{"n_layer": 13, "d_model": 256, "n_head": 12, "n_kv_head": 12, "head_dim": 32, "d_mlp": 1024, "vocab_size": 2048, "activation": "gelu", "norm": "layernorm", "norm_place": "pre", "norm_eps": 1e-06, "positions": "rope", "rope_base": 12100.0, "rope_fraction": 0.25, "qk_norm": false, "attn_scale": 0.177, "bias": "all", "tie_embeddings": false, "parallel_block": false, "init": "normal", "init_std_qkv": 0.0265, "init_std_o": 0.0, "init_std_up": 0.0265, "init_std_down": 0.0, "optimizer": "adamw", "lr": 0.00135, "lr_mult_o": 1.67, "beta1": 0.95, "beta2": 0.95, "lr_head": 0.00436, "warmup_steps": 241, "schedule": "wsd", "decay_fraction": 0.797, "decay_shape": "linear", "final_lr_fraction": 0.1, "batch_tokens": [32768, 65536, 98304], "seq_len": 128, "doc_mask": true, "train_tokens": 832800000, "steps": 13162, "dataset": "wikipedia_en"}
Each number is 50 + 15 x the weight over its row's rms, rounded and kept within 0 to 99. Layers, rows and columns count from 0. The size before them is the row's rms in percent of the matrix's.

# v: layer 10 attention value, 384x256, rms 0.123, rows 140-159, columns 128-191
# o: layer 10 attention output (transposed), 384x256, rms 0.211, rows 140-159, columns 128-191
# q: layer 10 attention query, 384x256, rms 0.113, rows 160-164, columns 128-191
# k: layer 10 attention key, 384x256, rms 0.113, rows 160-163, columns 128-191
v140 098:41 45 76 44 34 54 59 38 58 35 45 56 24 59 39 66 25 40 44 60 40 69 45 44 42 28 38 46 57 69 51 69 45 49 53 45 45 44 52 42 67 49 52 34 56 37 65 51 72 58 55 81 52 30 15 46 58 53 46 57 49 46 27 43
o140 097:35 56 51 56 59 31 33 63 19 66 39 48 69 46 39 51 59 68 63 68 39 29 55 65 83 73 68 59 53 56 64 53 75 35 64 17 46 37 53 28 64 46 69 21 41 62 59 44 62 33 44 53 47 51 38 41 45 63 77 54 37 47 48 29
v141 100:34 54 29 52 26 66 41 41 45 56 63 66 76 37 31 32 31 39 40 52 30 34 61 56 61 68 71 50 66 43 71 37 37 60 49 51 31 48 56 46 36 59 56 38 48 28 04 49 45 48 60 43 82 43 61 68 61 63 64 58 59 40 33 36
o141 103:53 56 35 19 79 68 60 57 38 41 57 22 47 65 63 63 28 47 47 45 51 59 35 69 39 55 37 50 82 40 15 61 49 51 68 14 63 53 59 81 56 33 65 67 49 46 65 42 39 47 63 34 37 34 28 48 96 45 52 38 47 32 24 68
v142 105:63 45 51 61 50 41 41 60 43 18 75 62 66 34 37 34 72 46 88 87 46 33 54 62 50 67 52 59 61 20 61 63 37 43 54 48 47 53 39 26 44 71 51 30 41 70 00 58 61 23 28 55 53 48 44 54 50 21 47 37 47 38 72 50
o142 101:64 56 28 62 44 67 56 61 55 49 54 55 77 67 64 59 50 37 08 32 58 45 51 83 40 18 41 56 46 32 50 48 44 41 16 28 60 46 26 59 37 60 30 76 55 63 24 55 24 51 53 64 40 51 49 65 67 56 55 31 51 38 60 54
v143 104:51 87 57 51 63 57 38 35 68 53 61 60 04 78 50 44 47 55 34 38 45 56 78 47 61 53 34 46 75 67 64 52 23 39 21 38 52 24 45 25 38 40 49 70 34 29 15 66 67 30 49 77 66 27 21 40 52 79 41 56 39 34 64 44
o143 106:57 20 43 61 36 60 47 64 14 30 48 63 57 38 73 57 30 55 48 56 32 44 73 50 60 66 46 57 61 36 60 40 61 49 64 31 57 68 35 33 59 34 09 44 29 42 28 61 53 03 59 66 37 39 44 65 52 67 58 49 66 31 49 56
v144 108:13 43 70 45 70 51 38 55 84 32 55 30 93 15 63 74 37 29 55 58 71 63 34 49 76 23 99 44 43 57 43 41 27 47 63 31 32 45 50 37 70 27 50 38 59 85 67 48 53 48 46 45 52 85 37 80 39 43 72 84 37 18 59 47
o144 107:43 61 58 48 29 90 75 59 58 67 73 46 47 39 59 25 61 75 58 45 23 47 63 34 36 70 29 57 57 48 55 48 65 32 55 39 17 39 73 40 38 47 44 47 62 57 56 54 77 49 25 63 50 51 55 66 36 28 49 53 51 57 26 54
v145 098:49 20 52 67 63 54 58 28 80 39 63 31 28 25 60 65 45 29 94 42 41 43 45 59 48 45 62 43 69 38 62 37 63 52 26 37 26 55 37 48 43 42 52 31 33 44 59 46 51 42 66 45 49 24 49 55 44 53 74 51 50 40 50 00
o145 101:79 38 43 40 54 73 51 67 20 24 80 73 45 40 71 38 65 53 53 47 65 24 44 21 68 54 45 51 46 55 38 52 53 34 16 14 49 56 47 31 58 59 73 60 49 44 57 61 36 50 53 38 65 26 45 44 44 52 95 31 53 50 30 35
v146 100:29 34 46 35 68 33 29 54 21 46 51 56 42 42 29 47 46 64 46 50 48 45 71 40 61 44 60 62 73 31 43 29 54 55 61 38 47 42 49 32 49 64 49 42 34 39 36 53 51 45 43 59 55 44 61 34 56 27 40 49 73 51 50 26
o146 102:71 52 44 30 43 38 62 75 54 59 70 63 72 33 60 55 60 36 37 61 41 47 41 50 68 44 39 31 56 85 70 73 44 33 10 41 50 48 53 62 42 60 24 39 56 59 60 56 48 43 49 77 38 53 36 47 78 44 47 60 49 63 12 54
v147 085:54 61 28 41 56 26 64 53 71 53 53 57 46 56 71 46 61 63 55 20 20 33 63 63 50 50 59 29 63 34 69 28 54 61 52 61 35 46 41 56 55 62 51 86 41 42 40 64 54 36 43 47 76 40 38 28 66 64 60 49 26 72 48 26
o147 088:39 45 36 60 53 97 55 68 52 19 65 71 27 69 69 46 24 49 32 47 43 46 48 45 21 35 34 60 46 50 66 53 73 73 59 38 76 51 26 63 39 66 95 76 42 70 37 77 41 53 83 68 40 41 53 60 50 48 43 57 67 39 46 64
v148 099:60 29 51 25 61 65 46 54 57 52 37 70 72 31 63 97 60 73 47 28 22 29 64 48 21 76 37 41 31 52 69 51 65 47 44 61 57 67 59 46 49 60 47 44 50 39 63 48 32 46 15 54 56 43 50 33 63 50 01 45 41 14 41 60
o148 098:35 55 06 65 42 91 80 71 48 66 75 78 39 46 28 60 50 55 51 64 78 42 50 61 24 60 43 29 21 49 83 42 57 71 60 52 44 43 21 44 69 51 62 39 48 71 37 65 78 41 70 32 26 62 54 63 51 29 38 65 46 53 46 57
v149 100:47 63 56 68 38 42 35 15 41 53 40 72 43 50 49 46 38 69 48 59 40 58 58 42 51 63 46 68 65 65 45 47 39 61 40 45 45 33 59 50 42 62 49 39 58 57 50 44 26 53 38 40 55 55 52 63 28 61 31 63 86 52 31 38
o149 101:56 67 38 20 85 51 44 82 56 42 50 50 48 67 47 43 64 62 36 46 39 62 42 67 49 64 50 45 53 48 46 76 65 52 49 44 54 53 41 39 43 60 72 14 63 53 55 57 38 35 59 51 62 20 45 63 61 27 34 52 37 42 46 56
v150 100:41 54 64 55 40 55 64 62 16 38 43 30 26 60 71 50 58 38 60 41 44 50 55 60 62 49 26 69 47 30 38 46 67 72 64 64 63 23 45 64 61 71 46 83 29 25 37 49 61 46 67 53 56 74 40 41 57 41 44 34 40 52 50 78
o150 104:58 45 41 71 56 41 49 43 67 60 43 58 54 68 42 44 57 72 38 41 44 36 51 74 54 68 63 68 31 34 46 42 47 45 52 52 58 55 55 56 56 63 23 54 62 83 64 60 39 69 33 72 63 68 55 50 52 48 56 09 56 46 37 46
v151 092:66 72 43 68 46 54 36 35 40 78 35 66 55 27 17 85 39 40 50 33 61 65 41 31 62 62 51 63 27 91 42 50 14 27 50 46 43 56 55 54 42 67 49 57 58 44 63 51 48 63 39 49 51 53 54 59 58 54 81 29 39 35 29 32
o151 092:76 47 60 24 33 59 39 64 54 76 25 62 20 61 46 62 86 36 64 64 55 25 22 73 50 53 64 46 58 53 34 63 43 60 34 70 23 27 73 43 57 55 21 43 39 47 73 48 71 39 50 41 31 50 32 56 53 41 68 72 55 53 46 49
v152 096:57 72 77 40 51 45 76 41 31 48 37 56 58 48 73 55 64 48 56 61 53 67 49 42 61 56 18 46 39 50 33 24 76 44 68 43 61 47 61 39 43 45 49 68 60 15 79 49 33 54 52 76 55 60 39 45 58 50 47 64 47 71 42 56
o152 094:37 63 37 79 29 06 51 60 87 47 32 34 62 62 45 34 43 59 60 23 60 41 68 59 40 61 51 38 60 51 31 48 58 57 47 69 54 60 67 70 59 54 00 61 38 53 56 64 49 41 48 64 30 57 65 32 48 63 39 57 62 32 47 47
v153 098:81 42 25 48 49 58 85 45 22 68 49 32 41 35 46 85 50 23 32 44 64 62 26 43 32 71 61 40 41 80 41 41 71 48 63 60 54 49 46 51 61 52 49 32 47 56 23 38 47 79 55 43 50 26 50 65 15 60 51 43 12 59 77 36
o153 111:60 73 70 45 43 28 40 30 54 61 49 41 49 48 52 44 42 30 59 52 52 28 20 72 30 36 79 54 59 56 41 54 58 54 24 67 43 50 50 68 42 78 00 41 33 57 79 44 54 66 58 36 33 26 33 41 62 42 43 38 50 79 51 55
v154 100:15 36 67 23 53 54 45 31 51 54 50 37 41 45 66 76 35 39 88 35 56 48 28 65 49 35 54 57 63 53 30 58 57 57 62 50 43 69 59 48 52 45 51 45 56 58 66 40 43 31 50 45 37 72 28 67 38 47 88 45 50 41 32 32
o154 101:51 48 49 53 64 39 45 36 30 44 43 26 67 46 64 59 48 33 62 56 37 35 46 17 44 58 58 49 55 59 36 52 57 35 45 44 35 55 46 34 68 36 79 38 72 48 77 42 54 47 37 43 44 55 33 62 41 66 63 40 67 38 17 57
v155 099:40 60 61 32 60 57 82 19 38 79 47 22 50 38 37 53 49 40 66 38 57 30 50 53 46 47 55 45 64 60 51 82 64 36 42 30 24 69 45 63 66 40 50 48 52 42 49 52 27 38 77 57 70 63 77 37 91 43 48 42 27 52 32 33
o155 098:59 68 58 68 26 48 65 69 49 40 56 46 68 50 35 66 45 50 56 64 51 51 10 44 64 66 56 37 75 66 61 30 83 78 50 41 70 44 57 55 46 38 51 34 47 31 83 70 50 54 43 26 21 47 69 73 49 24 41 86 40 42 56 51
v156 118:39 61 50 52 45 59 61 65 38 41 36 69 60 48 55 38 71 34 88 47 45 25 40 52 43 55 68 56 69 26 62 53 41 42 55 36 80 36 44 58 67 63 51 46 49 39 59 61 27 40 19 43 53 48 57 51 58 39 42 38 17 59 38 64
o156 120:65 59 31 66 50 64 50 48 55 63 41 51 41 75 16 57 58 48 29 54 49 42 38 64 36 20 35 51 39 59 43 62 46 48 33 59 27 47 33 64 52 58 60 79 40 39 51 67 56 60 44 40 24 46 66 33 43 47 43 66 62 42 53 41
v157 103:55 50 59 63 72 29 48 48 45 35 66 48 15 41 58 56 42 67 56 67 53 75 73 53 49 33 45 39 11 59 39 39 67 45 64 60 49 23 50 43 48 32 50 50 49 52 55 61 76 88 48 35 59 54 36 58 49 74 46 59 55 40 67 45
o157 104:31 50 49 73 55 48 62 47 73 53 65 62 58 40 46 28 67 64 44 38 70 42 41 33 50 44 49 35 13 28 78 40 72 56 50 69 49 53 38 64 64 58 87 21 49 49 16 33 57 31 66 74 92 50 39 33 40 65 50 43 38 66 40 53
v158 099:21 43 44 71 41 62 49 51 45 16 39 49 54 52 60 56 65 80 61 57 23 23 50 46 24 82 38 58 40 44 50 47 59 54 95 19 46 48 42 90 44 55 55 29 51 29 30 38 38 51 45 67 66 47 62 88 59 24 42 27 51 47 46 44
o158 102:25 57 69 27 45 51 77 52 61 47 46 42 74 50 41 32 39 43 34 63 58 38 42 46 44 40 60 56 61 44 24 66 61 72 48 47 45 41 45 71 54 27 68 42 50 55 44 50 34 59 30 29 27 58 54 34 42 30 48 17 34 78 51 62
v159 102:57 44 55 33 41 64 11 25 59 22 50 51 52 40 39 41 32 59 95 33 44 47 12 43 37 60 56 67 59 54 37 75 67 44 38 31 32 62 47 47 44 33 45 28 55 61 55 47 59 39 56 21 28 48 73 51 40 23 57 46 52 37 70 41
o159 104:60 59 57 62 56 59 47 61 35 46 56 57 52 52 65 73 97 45 52 34 86 50 58 39 55 42 36 44 46 51 41 65 31 19 43 42 20 23 38 22 53 40 38 75 43 28 51 54 52 47 52 58 73 66 35 48 54 53 39 80 32 78 39 52
q160 082:15 73 37 72 64 40 49 40 40 55 41 60 34 36 58 58 71 45 53 43 63 40 49 46 45 55 64 33 22 41 38 34 36 28 61 59 44 77 43 25 83 50 43 60 63 51 40 52 71 51 41 61 67 61 50 60 76 62 48 14 48 65 67 53
k160 075:47 33 61 52 60 17 71 63 44 46 47 39 41 20 68 42 53 38 47 54 45 60 58 72 57 48 19 40 70 88 71 84 49 43 45 48 57 43 50 56 46 72 37 14 37 46 41 53 58 49 63 41 43 58 43 61 58 50 46 34 40 52 35 54
q161 104:16 46 74 52 40 84 72 41 71 35 45 78 35 54 42 26 74 26 32 49 46 50 79 22 32 23 32 62 32 53 58 48 48 57 57 40 33 40 60 59 70 13 62 55 29 47 45 41 40 96 37 49 34 29 46 43 68 55 54 29 49 72 46 57
k161 074:32 78 49 46 78 63 28 34 46 32 26 40 66 69 38 44 63 35 37 49 67 85 54 39 40 38 47 59 65 38 40 76 48 58 41 52 63 53 72 32 51 58 37 68 51 71 56 29 58 13 49 40 50 67 40 30 41 60 61 51 52 15 44 35
q162 072:38 43 55 64 43 58 66 49 58 60 48 65 23 36 41 74 40 65 65 54 71 45 54 17 48 74 27 45 67 58 36 60 64 64 54 40 54 59 61 93 53 40 75 95 55 63 46 61 33 39 39 56 56 58 25 34 64 21 31 49 38 46 15 53
k162 193:54 25 48 47 80 42 42 49 38 50 12 57 64 47 55 50 64 33 49 46 46 44 32 40 50 33 41 71 37 55 38 39 60 47 63 36 75 59 40 32 26 55 23 32 19 52 59 62 80 56 64 45 32 48 21 47 27 54 63 45 65 55 47 55
q163 093:47 35 16 40 52 80 39 60 51 30 60 57 39 66 30 31 62 45 35 44 41 20 58 52 51 49 25 49 52 48 75 52 61 51 69 54 49 49 53 69 54 12 62 52 24 48 39 42 52 75 62 50 21 55 62 42 68 61 49 32 31 40 56 52
k163 091:32 24 10 47 29 67 66 49 38 44 46 62 46 66 38 39 16 33 40 44 40 18 65 51 52 56 80 43 50 35 53 23 60 46 68 30 62 36 42 52 47 33 78 78 58 50 41 29 57 68 36 66 50 28 45 53 51 54 61 38 36 49 56 69
q164 079:47 49 30 70 58 67 38 38 35 32 50 57 25 24 36 36 53 62 43 60 50 27 46 96 49 22 43 34 26 40 39 39 49 44 61 55 58 50 50 39 67 47 60 67 38 67 30 71 63 46 39 63 20 65 62 39 47 52 44 53 72 39 43 78